Part of a small language model's weights: 61.3M parameters, learned positions.
Each number is 50 + 10 x the weight over its row's rms, rounded and kept within 0 to 99. Layers, rows and columns count from 0. The size before them is the row's rms in percent of the matrix's.

# layer 3 MLP up, 2048x512, rms 0.326, rows 1126-1175, columns 192-223
101:39 52 40 45 40 63 61 72 41 35 50 51 46 53 61 56 51 58 70 38 47 37 53 31 48 49 59 47 47 42 51 42
101:38 70 54 54 59 54 58 55 21 42 62 37 58 54 38 47 57 50 52 61 56 57 49 50 60 39 49 73 46 47 55 38
110:51 49 36 64 50 50 47 68 42 43 46 40 52 50 50 54 40 54 40 44 34 38 38 55 57 56 48 47 31 45 50 62
098:58 39 52 46 52 62 61 32 59 37 57 48 42 34 72 56 54 54 71 45 36 26 43 47 61 43 43 59 70 44 44 68
094:44 58 49 60 59 43 54 31 66 59 50 53 33 51 72 42 53 39 46 51 55 39 46 52 70 51 40 57 68 51 64 45
103:44 55 64 44 51 39 52 55 63 54 60 23 58 57 50 45 55 42 61 48 52 52 51 50 55 57 44 46 39 51 47 43
097:60 57 44 53 26 59 60 56 48 51 39 53 56 38 29 49 60 52 60 46 59 40 37 54 67 41 61 33 60 46 65 55
096:58 72 55 54 70 79 76 38 48 48 47 46 58 62 67 46 58 47 37 39 82 66 44 35 48 45 65 51 44 45 43 72
102:47 52 57 48 41 44 59 38 46 46 53 49 63 55 32 63 39 56 60 62 46 66 62 45 42 44 54 70 52 62 54 54
094:51 42 37 42 46 48 51 46 39 41 38 54 45 54 28 49 48 63 29 45 57 49 66 39 46 42 57 64 51 42 28 56
097:62 39 63 49 56 56 42 39 44 48 50 35 59 38 39 54 47 38 47 56 62 63 59 47 86 49 53 40 60 55 54 56
096:35 57 59 46 34 60 62 66 31 49 40 54 48 53 48 64 56 47 28 34 51 50 38 53 55 45 79 58 40 54 66 42
099:53 52 66 55 45 44 41 53 41 40 43 38 44 43 58 57 51 63 44 39 52 60 52 40 40 48 59 70 46 51 43 44
094:65 74 59 36 62 37 61 40 61 49 64 34 64 51 36 40 34 79 50 49 79 43 49 50 58 48 57 57 62 61 42 61
109:53 51 47 37 37 36 46 53 55 80 23 62 53 51 48 41 40 46 56 57 53 66 72 41 63 50 64 58 69 63 48 41
098:59 72 51 47 45 64 45 30 41 49 61 35 35 58 50 40 49 37 52 45 56 52 67 53 56 43 49 60 41 64 46 43
111:45 57 53 47 50 65 36 46 66 50 53 48 56 38 39 61 36 32 54 43 53 51 36 55 78 38 60 62 60 49 32 76
105:37 41 57 45 54 48 56 72 57 40 54 33 48 53 48 70 59 63 54 29 42 59 47 52 46 59 47 60 34 55 45 48
094:51 51 34 64 70 42 51 42 49 72 58 34 54 36 53 54 52 49 43 41 57 50 42 52 61 49 52 66 40 38 54 46
102:50 53 70 41 47 50 31 73 57 47 50 42 47 46 43 59 49 43 63 45 46 44 55 46 60 47 60 53 65 54 43 37
110:48 43 54 47 60 23 54 62 60 52 46 42 46 65 48 47 41 42 49 48 45 42 60 72 63 47 54 54 44 74 48 60
092:62 46 50 68 48 53 57 65 59 49 47 47 42 53 34 54 45 36 55 28 36 70 58 50 32 63 44 52 32 36 46 26
093:53 56 39 59 44 56 48 72 45 61 53 61 51 47 52 40 44 62 66 29 59 62 43 45 71 52 44 35 44 64 52 42
096:42 58 45 49 47 46 40 55 59 44 54 51 45 43 42 53 46 38 46 56 43 53 61 34 53 38 69 58 52 51 49 52
096:57 48 53 52 40 49 49 37 43 50 44 47 59 35 26 35 44 45 53 56 52 51 59 39 41 53 55 45 57 47 44 34
105:55 64 50 49 47 52 54 56 51 62 55 54 28 62 41 51 33 34 52 59 50 43 43 44 49 65 40 72 60 48 64 53
098:53 62 57 58 73 56 37 42 53 68 45 40 44 56 59 48 37 63 50 66 45 55 62 49 57 44 46 41 53 38 57 61
099:54 54 59 46 64 47 46 31 39 52 68 41 43 56 39 62 42 36 50 51 39 63 46 59 58 43 49 61 45 40 41 39
094:35 26 58 40 21 52 51 56 63 36 56 48 42 44 51 30 51 64 47 41 50 65 65 63 67 41 46 48 46 44 54 44
102:55 70 32 67 72 39 47 49 43 52 41 60 39 59 57 43 56 40 51 45 43 63 47 47 48 58 55 63 76 61 42 52
115:27 24 56 36 56 53 60 60 43 41 45 48 55 36 43 44 56 52 41 48 44 64 51 54 39 49 60 39 57 41 45 52
087:56 55 49 53 46 51 71 52 41 54 56 45 53 52 53 44 40 54 40 37 50 70 70 43 48 53 37 55 57 67 39 57
104:50 66 50 53 49 68 41 28 51 52 53 51 56 56 27 32 38 56 46 56 56 54 69 53 61 52 85 41 49 48 24 46
094:52 54 62 46 57 45 65 65 50 55 69 48 46 50 58 49 38 80 56 45 57 42 51 54 54 38 42 58 70 57 59 62
095:71 60 50 52 62 38 53 54 45 47 41 47 57 51 51 41 58 47 42 56 57 59 58 52 37 49 60 47 57 50 37 56
104:50 57 53 41 71 75 49 53 52 32 40 29 57 61 39 54 40 49 54 48 60 65 36 49 62 38 41 43 52 45 59 53
103:57 38 52 36 47 52 47 57 50 45 45 49 58 44 51 62 46 55 35 47 65 57 45 43 42 50 37 48 54 43 35 60
097:38 52 43 41 58 51 58 46 47 64 42 58 29 60 66 40 19 65 58 38 54 45 54 65 56 52 42 50 32 52 48 55
102:45 56 68 52 60 48 40 51 56 49 45 38 62 51 56 56 33 44 33 70 56 52 31 43 51 39 49 58 33 50 51 50
111:28 36 45 36 51 62 39 40 57 73 48 44 42 56 56 45 50 70 36 57 50 42 67 48 45 55 47 56 48 36 60 46
100:56 58 51 66 49 61 67 54 54 39 55 59 65 56 49 45 57 54 39 41 45 54 52 67 41 50 60 39 69 42 46 66
097:53 63 57 70 48 39 71 39 60 43 58 52 51 49 56 45 33 53 42 50 49 47 43 45 61 48 53 40 63 40 49 57
089:67 55 47 48 49 45 46 35 29 65 42 56 52 47 48 55 63 47 73 53 54 60 15 50 40 58 62 39 47 49 51 69
101:55 42 53 34 48 55 39 48 35 59 38 44 47 44 64 52 37 44 53 53 70 69 52 62 66 51 50 48 67 62 61 47
101:44 65 43 52 70 53 68 44 52 60 34 60 44 57 33 56 40 50 62 54 67 53 50 46 63 48 56 64 31 33 55 54
096:60 63 52 51 52 58 39 54 55 66 39 56 62 59 58 43 45 43 50 35 49 37 84 32 40 66 54 53 67 48 53 60
101:43 52 28 23 54 57 50 54 44 40 75 61 56 40 39 47 47 44 43 40 49 52 60 42 45 51 41 47 51 64 60 37
099:48 47 25 36 40 50 52 59 54 49 65 59 61 67 35 45 37 45 45 69 56 52 54 67 59 73 46 42 63 64 57 37
089:40 48 58 44 50 49 44 63 53 42 61 57 46 51 37 50 44 42 54 55 42 62 34 46 29 56 37 53 51 43 59 41
087:58 47 46 44 61 86 68 61 38 48 54 55 50 44 48 57 52 63 56 45 52 62 54 42 37 60 55 41 49 55 57 47
# layer 3 MLP down (transposed), 2048x512, rms 0.336, rows 1126-1175, columns 192-223
107:84 49 48 46 46 58 37 61 52 47 51 67 46 43 53 49 63 51 39 55 44 33 60 49 63 49 64 46 48 51 49 44
099:60 51 35 69 55 54 60 57 33 54 65 47 50 38 48 49 61 59 53 54 43 35 58 47 60 26 43 52 47 42 63 49
110:57 46 39 42 39 53 45 63 44 39 55 42 38 53 35 46 43 38 55 45 47 59 60 49 68 40 49 39 58 73 75 46
107:44 55 46 40 50 33 47 35 58 53 59 54 53 62 44 55 59 56 57 45 53 35 50 36 45 49 57 59 58 62 57 47
096:46 59 43 71 56 66 70 34 49 61 46 35 61 41 63 50 58 53 57 66 62 52 48 58 55 58 51 44 70 50 66 40
104:42 60 53 50 50 43 60 27 53 64 46 47 49 58 43 67 38 43 54 48 36 42 47 47 50 37 40 69 43 51 50 46
099:58 41 47 47 56 48 47 45 72 41 59 53 33 64 34 37 50 65 48 43 44 53 63 48 44 40 49 54 51 48 65 49
093:56 66 48 37 64 47 45 65 43 57 58 68 51 48 60 43 56 49 38 38 56 51 37 61 48 49 72 38 60 53 40 64
109:52 66 60 41 59 34 55 51 62 52 47 61 58 67 44 45 55 38 64 38 37 53 46 29 61 44 33 56 47 41 45 59
100:61 51 61 55 54 51 39 50 43 42 54 61 38 58 57 35 56 56 39 48 52 48 58 38 42 46 43 46 60 52 35 39
093:44 32 62 54 58 53 45 64 44 74 41 45 64 51 51 50 47 69 39 42 50 28 53 71 31 46 55 35 54 65 39 40
097:61 41 50 46 21 47 50 56 52 32 54 51 56 47 65 65 63 52 53 41 33 36 64 46 60 50 51 43 40 65 44 45
094:52 64 53 58 62 49 52 54 59 54 49 27 37 47 56 39 34 47 44 45 64 61 51 56 52 86 36 46 52 46 47 62
097:54 64 57 48 59 44 57 39 49 51 28 54 30 48 52 64 66 58 62 60 45 48 65 61 44 50 56 54 52 72 49 77
109:41 48 48 45 38 40 44 50 60 55 38 57 44 25 66 42 46 47 59 54 41 58 40 41 47 45 58 54 53 65 47 49
092:60 48 53 44 44 53 45 42 54 49 44 56 46 59 44 22 56 60 45 49 49 54 49 50 60 39 49 33 43 35 56 59
101:64 49 52 36 37 43 51 53 57 68 39 57 49 35 47 32 47 57 56 63 47 33 62 41 56 60 52 44 33 65 47 43
106:38 58 51 38 53 48 52 69 63 46 50 49 53 77 63 65 40 62 56 40 54 46 32 60 28 51 45 55 46 52 46 43
097:59 38 57 52 43 51 43 54 32 56 56 52 40 44 43 56 60 37 41 60 63 55 53 58 36 34 66 55 61 47 54 63
101:55 46 62 42 43 29 64 55 66 39 46 49 56 39 56 36 52 31 44 56 44 59 38 57 49 53 50 50 41 71 30 55
115:41 75 62 40 46 32 38 49 64 59 43 44 47 48 48 52 43 41 42 57 60 43 69 60 43 62 60 52 53 73 37 47
093:46 38 54 41 54 66 51 49 34 63 53 46 58 62 47 64 37 63 64 59 23 34 41 33 48 58 64 64 40 45 40 42
103:52 37 56 51 47 51 52 56 66 43 59 37 45 56 61 49 45 63 52 56 52 39 60 53 68 36 40 37 43 46 39 40
097:63 46 39 56 40 48 41 70 51 50 63 36 64 57 49 52 33 47 77 49 62 55 49 36 52 47 37 54 56 49 62 59
093:61 61 30 47 58 58 52 42 48 68 59 61 56 66 36 59 33 54 64 51 52 56 58 48 33 48 46 49 51 56 50 44
095:51 47 70 57 50 34 62 43 55 54 46 57 51 24 45 46 45 31 64 51 37 47 61 59 44 56 32 55 45 43 63 51
094:64 47 51 53 62 47 23 65 60 43 49 51 47 31 58 61 52 60 43 46 51 33 40 49 45 56 62 50 46 50 58 47
096:45 42 33 51 64 47 44 47 45 27 42 48 53 62 44 65 55 35 55 25 52 64 43 42 54 61 56 58 54 40 53 40
099:40 72 60 53 42 46 33 40 47 54 52 37 44 62 45 57 55 55 41 49 55 61 56 66 67 41 52 42 60 40 58 60
102:38 34 55 67 45 44 65 43 41 59 43 39 49 44 68 59 50 43 44 42 50 40 42 51 38 38 58 37 46 54 43 50
119:48 42 58 44 40 50 54 45 52 31 22 66 58 31 45 58 56 42 45 37 44 63 47 55 59 50 60 52 51 50 27 45
086:53 53 54 35 48 53 60 38 44 41 56 62 46 53 43 49 57 50 50 40 31 52 63 32 43 53 57 25 35 46 42 47
103:41 53 52 58 53 59 61 51 69 48 51 64 44 44 43 39 52 42 53 67 57 50 60 61 61 63 57 25 36 60 49 50
101:51 60 30 45 53 62 46 60 45 35 84 37 55 41 63 48 58 50 52 58 52 47 66 59 50 55 42 62 47 37 52 56
097:44 43 48 36 58 57 84 32 56 39 36 49 66 59 48 59 21 63 57 66 34 57 59 70 48 47 35 46 45 38 37 42
090:38 46 72 51 38 59 61 30 61 56 52 37 58 45 40 56 39 41 47 44 55 48 28 27 58 50 54 51 62 54 65 63
116:54 51 51 39 57 48 41 54 52 77 40 47 42 52 63 42 50 69 43 42 49 41 42 40 48 52 45 29 48 54 54 31
098:68 55 60 48 36 38 56 50 29 53 32 77 36 61 37 47 48 48 48 38 52 43 41 58 60 54 65 47 34 56 57 71
106:58 62 67 37 43 45 36 57 55 53 54 23 53 37 45 61 38 49 44 40 54 67 57 51 40 45 50 55 63 38 58 49
114:60 44 50 61 45 43 42 39 46 53 79 26 56 53 39 45 49 40 42 72 48 56 41 33 33 50 57 51 51 59 64 71
100:43 35 52 57 44 71 26 53 35 43 63 62 50 25 53 34 53 53 45 56 38 41 58 46 55 52 52 53 57 62 48 58
103:61 43 56 51 53 53 45 37 39 43 49 71 43 63 59 66 45 42 66 50 51 43 47 48 46 32 46 61 41 48 48 46
094:54 47 47 51 43 49 46 55 53 44 56 51 56 63 57 43 54 34 53 54 53 39 69 51 54 54 75 51 40 61 67 49
119:53 36 60 59 51 51 49 69 41 44 41 43 55 45 40 38 51 52 71 35 46 62 43 45 52 37 46 53 72 66 49 53
099:53 57 46 65 53 43 58 52 37 52 37 59 53 56 38 50 51 54 52 48 51 42 42 41 51 41 55 62 46 49 47 44
083:61 58 58 50 45 31 54 63 46 42 40 38 60 61 65 52 51 59 45 61 49 58 63 55 57 27 48 52 35 44 54 59
106:50 52 53 55 47 41 58 54 50 43 66 53 46 64 52 51 51 61 40 42 49 39 44 48 42 61 58 31 30 52 67 61
099:56 42 41 49 50 54 62 51 56 50 55 49 38 54 50 59 35 48 58 51 59 37 60 43 45 52 51 61 54 42 66 49
090:27 48 40 71 59 21 44 62 49 61 53 37 62 75 49 43 33 40 26 33 24 48 58 62 35 55 51 64 49 63 40 40
097:53 40 51 34 53 38 61 39 49 65 33 66 56 78 57 54 55 49 51 53 57 41 44 35 61 52 55 52 46 63 58 47